Each number is 500 + 25 x the weight over its row's rms, rounded and kept within 0 to 999. Layers, rows and columns count from 0. Numbers have three digits each. The size before them is the row's rms in percent of the matrix's.

# layer 13 attention key, 256x256, rms 0.0688, rows 142-167, columns 128-255
052:548466518523484513498485462461501469517504503489514491512488488519529525485509476494501556496515484522510525509526503466513491457537472498448536482516522488465503486458480519568519512523533525480511515468506502483497458495551486537543478483530479533465508489514503465493542524472490500501482514455495477495507523478524491522511487514517523491477497455515482511485484524494506485487504
057:480534541503506494471523509510480470438502503494491468512558479506528489511460506493492475521546502467499503519507458524539496488478511504450526531480520492512494485591504471486453478502473521475477500500492519535504506453502496472518505529485560492521489521463513498501526503494498501489536486499469514489503478510501509475496533458546496534507525525517486454531511533503475519491470
055:541447518534506518499485508505536522490514499497526512509480496513510522480503494542547558517496461528475503474546520512469497482544478491494538493502505457489537503457480525534523515496522520485536511489505487475494506495522503554556499463537463530496508490514512457530514501424480461541502528475514490520495526469494500505526490533504480458481500444532472519475464484472530454521543
051:482524516518498493460512475482493448471526461470506467492515480524536472480477498498505509526500487507500488522486518520533506500481510497456504543482494498518501521566477452492511497522477528476507491477541555529464502480533509475540508486512533508499524505525499484510551497498552516464475495494472523500483494520516531493494502486511525502493490462536484443523510543537486518476478
056:517483521529478507494480465489506497523515502488524498512485497512487509490527489513521556505499464520519518483494514464464488441518492524485518486518496477470489503435473518560542504463539515498521487488490506477529460529547494547518465470542506551504518519511486483499518518487493463485485524451530505496512517495499470500544483546533505454464531431456497534467486507499527468515528
055:497499544485505480449512488476487471461504504500505481486545461530541489509476489497506493528532494498470522489518479490565523485510502519439523546516512492487513474560500487521501467493478535495490495469499543522485495455539501492539510521508570502502514524492504498509544507497491512510521502495494512490513495471512510475484521467523513494528518491505508444515504546526489510524491
053:525492516518519482472482455469524475493522477481519492516506479523526519519486494492525570499511462500508520511453505535529502455506479502460509502467522464483482521496493477506499481513471519464526497486531522518486483482542487498545498469552491524467524500530513496507566508505490479475460494512446530492490526498513494502546506494508517490468520462495515502512537523506490492506478
063:471544528488516474483553504466481467472495513496488453480543478495542472516492480497493485503544538500496509512490484532530514484486540503480515547509530493527491503580507479477497473481493509502463442483481552524493477482507488478495534543475548506538481525480499518465500492523505539495528505488474488487517476484506517493468506478492542508548509524496483435537504542506482522505448
054:501519474514504469536505507526517499509493504497488540488476541481506482511499547463473503485498542504517460495473515476448515506477541512555517465491515506548484531493525517461520505506468474514477504509468436489543484468463501469460501500482490492495441443486476516496415476524504506479470479540498470478500482521468509531480509489475501527495468509507473506496494498495495531495473
070:504488499519483534503483512518517533520505521512509506516483521496448543489499509520495543516468466505523537491499524489451490490516476513524492447501499492471521479408477535528504524477529485505518526510485465482508507550499499520480472492524492502506513492503488479503486520493476453529496524488538489507497515494523479528513471551505503455433530492467510538438480449472520442516519
070:539465513519531491481487459529494477499493487483485511514493461526504485467491497500484547530509502474508492495455525440536529474483542499516520471511516465452491491473496496531529486502483501480501502506468479481509456510520449529498463476527500537474490453493495485495492517520500475485495513478484487527489501508504480478542530480507476514482483427481476546480486510512487513507492
067:481491501491478506493533548469482513420499523537475482507497499498454483511461507472493473537526481486471529476559445506505482491493486518492524485471497532491517509535484458491494507470466525494493539493470489523500543523488523455470472517478543468507469489450515496502489552497511508555527547507462538481495509488482530495477493505519474504518474533496505447495523516537482470524488
077:516458507525486511446480501487507507479523511529514509517475504519468502498479488495507570533480454487499535512503524523472475487522476515479503473499520494468531495395473508530498503487524506513538545490487504476512529534520509511522460515523492497505524497511490467543553527462467478501498521467517537501497536497513508507522485533544461472450505450487555530477511471511498457507532
057:482511509468495487486523469454512475482511472481539472490518481508543465490521489482521470491514472519478517513485502545592490518503484482492454527482489518484500497566492474499458483486484515485468482507554556514445506503530504467502533503499519465485528534509541519500549502493497514505511473478462547510488491491529518476499511489489494497555497511503543457526518516519484535472476
064:475502467500480512538462505514537500548510519495510516500476519481485506510525514497496543489459479527557530491493485494449482506473488514496479464477484487492471521455487542475526517507507478483492512508506488495521502497500501522500513492530456488497496490515480490482471521521501475480470483519531503472512541479522474525489486548489509460452531513511490489489482472487512473485506
063:491483534520497538460480480477479471522507480503502492518468478524512513472508444520522531530481462490514545518458504494520507480506515508475498499511516492462498485447473513545515490492541508523545508517508535506521486556544499558511485509557493534514544522516522490541530505481485481478503474443523499530510506476528475503525484544506480526498545439504493511489502509492513482485517
062:506466516511555508485503475483544480452535452489557489503494459526551479546503495524535498517484474495486514510502547505513511487477487501469439505490479475486491520513468509522466510513473495467501503486548512478471536480532503504546519478534515516495570530501454496524519482493542496478476463506482533509457516451527503488512514498509483479505516477565523473533526526497521508497535
062:474524504472454463479495484478468462480489495499493505498520501496515475499496530461513507503516525515521488472484507473566508466484581491508506509457526536496480495544527483479550508502467540466450473506481497505488473511526494496472495490496478501481487457484526539480475525547512519478496507516447531503508518504480483495509534464477475533516485487506475460554497549550485531486509
066:516521472507510484563500513534523516524501519467489486492497523475528505538471544524491476466492542526496466499542488484470518499465502490499493521483496523529454529548520521474512534518479471485477454483523480468482491427483506516487518481472471508488507479506451527461457460515525509458469479541484495481490479486491533508477497502477536490493491538499452460486496491498506504511522
075:495473505540479527480474499497508511545494499525500525533465522507467500467507493494484547527458469520539537501488508489455503499514491503496482453505507467437503502429478521529543506507515506494536533500485490476513493565519502523499455479539472499497506496518513483516480523493473472494478518500521490511512544487524479532533484545518482483445529476495508551481484465506510462496536
079:521510499456496497530529524504458548490490523501468460490506481494476498509507504520499439480537522451480501513543468493534492503525528494466513516521525549506523499524493473507503510475520514495495481516472469509507509536464474493493482513442507521514504532460498498473495506501542550530509542447526460490520518513449467482525461443519505491526490545475488483470492498503500516518494
076:491500457499466516510502528510485516474454541527499496485487496514460494506462508463461494492486503515474491492547462504479480496524497521490507483506471506484534503396487523519503512517544463527489503486469496522526520502508514513486469528473495484531475485500472454494509509518496508506482530505494516438480494519499499524452481524512436489462512508472496523490463461513514470495519
070:492497463514451475529496524504530511524510507468494514448541534461516493504474543489494511474485543514490456489498482504456515487465523499490525483474495508527459529509533528475536512506464481460484520495488474515524501462485499510506560467516497506484494458503513519477436493502545457487477480559498492476493509514472526488458508518458550482492474524504460478495484545490475502525504
066:472517499530485549479491491474534488573541489517495478546455527500481494507535473519489506503474455518534533518502493527484476498508449526475448500500496530458485517474477511519536541519499495497527516501535533496526527516520521514475491490525481491511539520498476477526527521485445474521490501486516540524518491487497512520515473565520539462507527506501532489477510474508519453503515
073:472486516493439472467489491529480480494508494504511481511483492502476466509479543449508508496495473545498507496512507525531459492505498485507494479448501531473517490475505472532491534456502506539502551498501535525501483555513520459509483453516527435487490489499492485518501530508455456542507521506502516498506464514503500529486522538506526493512485519513539492550535510553504473483474
093:497524472499494480546479506549490530529489522470487468485529533477547495499494509538521433461534531499502479510537472480517495504526487466498507519510517526530473492567538483500512521503525476511474454519496486495515465428481523506496499526471480525504492522491459507472479456506494529503503503525513479501543482489486499482462478473489549511530495555469463500465487512490501524520491
# layer 13 attention query, 256x256, rms 0.0673, rows 143-167, columns 128-255
065:506484505530495530528483491530501504531492531499495462538500495491525514513475479527523501481509489486480509444494545473452486515496496481511501491531479496482495481528504505533485485489500485537537479475470503549480462484452444508528501473471542490447497508474485515487495509532464509500474473455521469461520492511485481507523566492514505524471511504499475583535507483512471522503536
071:488528518454486493493531495492466488471455494469489527487507463498476490491499507516495488496494521502505499536477478515510484480483523546524494497481493489508457495465493492483528445522507497504458530493520498489515497508541554498485510514536495474543481512502525512521467486507505503492483491559466509548466494485503511517497428528461457484503507485482540460458491474496503496495460
080:474500509491519488461486485491471481512476499516484528538510475492489464480449484520531481525500526482484497498457514497488491484494532497516494468446505513492523477479495475489532472533491504525500510521540473493471467551492495531510520439518520474530495524484498521513465496508472446491512491478518496488486517498491443519546520494501480476488538469503504562506467463496489541485484
079:490516486490480470459528498476479476468506457489500513487500508507514464487492511492494511495489527515505489553497487546545492487479516529507495490474492515542493527453483506468557488530483495456457553499551492459504533497509530509469524520526481496548495475519538487523479480490522502518470497551441520532466472489506511508482437525489471458531498498507521422474508487482510495492467
072:472510510501505516466482471521472470491482508501480498552487479485493475503450491524525465522473530495473504509471499500516475491474530518507502494476509517492515489495487473494544440548482509522508518503537471485468455497482477524517517468519536478516493509473537508536470494492489448494490467471517482510495481493492470493526474489491457498486541479494493566513487457482493545496474
079:472488483480512454431531485486450434475482478501495531507504479493514466471487504508505505522481536513486454522465503493533483498474506509526476489481477502512496484465469506483555461551492521491483506496536485487490486538506519523468536495518505460541506475490530521511476480509518474491508515511483520548464487503489460497515459496466452464526516483471515503472492473503490536503473
064:487499528512506559506486498533501493528521492510491463497486471494516509502477487527508489498531487492505509462488519497495505520493510501488495498478497508484527526514491515508534498505495502490546526506499449516469488488452452545525499476518505518450502520482523508483504530481461483497495466446539482475556506476451466480535541520530492516466496499514478575510531515501455505478497
082:515483513532511543520497514500514562544503500511482468506481507506470535521506501494497509495515478476498529476515490456458514522519508440473491512494513477472505474533501497520450543452519499527533471503465523520502491512502495510518489470494508531459519532475451511476524494465454478483517528443548492454537537512515503486519561487519560515485523500505499502519508503524502475502532
081:536508497496513489519503538476539506513546487491516506441520526523513499487548519501478559496510482521497506507553495512513531492543467519511521534536495518517500489508520527487467541486494504479519492465490514459513548502511526493507496550487473539525504457507478485502535500519549543502489519535488485508498479479528533504440454500489506502517474532516511426517538521483501483480533
077:472517489473486478476516468463463452463483477503494545484475468509483472500464490528523497518471520499512486542497489514483469483464519513482458477429467525507484468474465537470559477552500476506484507516541483493519502542500521536477541490555501501512489488506537509515480477477483461504509506494471506509467494471478481480489449544467485470546515493513519480481502477498497530503482
086:527518531491526564528483507566510511556518522497486499453510498499544531558515502527494496494503500469503499493482489450491527518520510540493514522556530513498535494535503485498479485511511507474537503459479484475490479497483465563537510518532504552466492507478496470496499506488486501491497480452559462484545510497482490471492500499509493529480511517509518546553517494483495497509527
084:526502482493478447501502515488521519470496489464501530478518506513540509501541519514467539509485500512478476538514497533491497512486483522521515524524516480519447489494514513473500464523507502473456494489511548467474515476518523499479526518497496497568512469503508466536481475498555530522487466569482476528434470497530503513477448487478496490520481495513521423511480468466538504481505
077:474485500486516480446513508502465457499461499518497537524536497486491457495495518482523494519482516518488496499476484505512492495508482540526478483506510496504544506456494463497531482544458558526504494483518478492506476525504547510502507502535516446554466454494522553505468520505510511491467534556468497561464485505501458506513492496479456487472524493491516526484457503505474517479472
083:524456513519493511510520510493508590527516457513481474511514549515463514507508515481502518482508485481491532486517527452473541462538498496501483500499498491475521475499514500526409521446503511524524490499462540529458523500502501481521472463462513529512518492508444517490501496495501515477497534505536523469506511542527497518503519477509554520482505491506520520479499516502493473484512
087:486488486497484458466528510446525464467497499490520531488512498515510473455519506479480562483509502536501469525513511554490494495525458497515482517491490503511478506464523518491500498526509516487482506512532535482504528510507548471444520521462512475543499465527508493508496491502532538511461503568443503518435490488534497523497465530487478478519473523508519438446510501485507511482519
094:512493446507468443500485482482490471457495512476502512524510499497488484477485508497501510490477520522484467551506488532502468504467453528520525498486475490491442533453508529496539438529494512503455508491530488500518510487518509468475488503473513465532497461492553494511479491522526492518461470568456492530461456508502475513492446489494432487517485503491502471478485476495511531489484
078:483514521501522511470542491486451495475445500481486518532485479488484485481504502517519463483499497503517487482492486503467490502505544502560435452476478486464506502494491494503476461503499532547516520536509481510496470547481505496519513460544482476498505474502510557529464512494456513468516539508502516511451517518504465497499492506480497532462503493512513583479448494509512497471447
087:514487521497503525539509475529484516526508506519498470532501514478445514520462464487547470498496515464490542487475503447513509491473512479487526488477506507500536473505467466519483504464480494498530490484473468547499461501501469498542463455495507530460504526485493523485498516487433448502522531446552514485569527562452513505523560457512490538451487496466487565495510511524475505504490
076:529502480494496474516502513478516578489500456477495507481476507539488501461511526507503520492513487479480529516514515486454528462493499513525488506436483505500467446488527544496459545463506489493528496510464500516465526499511486469496494456475501526524532492518455497499513488510509480494507509521503522481480503481554484502476492519486523500509484469519515458474501484455495494454504
092:483535508493544547470497491540503472505525476521510508455463494496542509512488492506479498524506501534516528473495501490526516489484486518488508502523492532531526515536466504495517549516497481469528494480491503493527507516485478534519498550532482531461475528503487494483519516482505506501557506456490512477547492444461559495484520541504540504524469499499495529550549521479476499527506
087:500528495511483499540488525556532539487535468478463505461497520506520533494509492527475500498517478467501560525497510491498493523504502554477487478481512513507470506527486479494510510439513454438512538524490463486486535455471462509532502479549515562480524524478471463514490494475506471520480479528509503490516487491487540451504497519551528491472502458547517487534528508465501466495516
094:478498531506529538558512487506477529526453519521474498499494508487486513545499490527524448496515488460525532476483460433488503514494549474470485488503501470486531492553493459507488508459511501556505482500484472499501487491499481521546473498534484515464501525479493512470507496478441487485508529450539518479544537532480506449527521473518504521482547490497500548511470499515518480508503
078:482456540493486500507479524530508562545496490507491513467499519522457535522527523515471533513508488466483527482518543427511546476533497505500497512494516504498541449517531509510438557490514491465519483488488510541458486511501512499505510503494533552514478482500444516476485495547524519476501535526517493471527527511521505551473509485494523532484481510492498507466516504487473486489533
097:521489497513516494510498496460502510490496503439496539454555519500563511479568474507493459520458502476515449514499465509476499506499530507515514508526497467460491511504510494458505481536523510534470470524490508464522523517496512539481510508516472479505473475494537491488486482486542539468501492512509477509492509468541452488465449490482486491528510485524524473493445490483505507478499
096:512529542465537550504545520531488454534470516521493495500517491488518513571535502458476452545504517502501523464508502443508546521529514514491498525560537495526553515541502434488470501493492513498515465486448490490506492520478499528538499494537506503487453503468516524483526532472494539504516531467533494483527520509499515470502520504515507533451487511488474513519483523526466500496493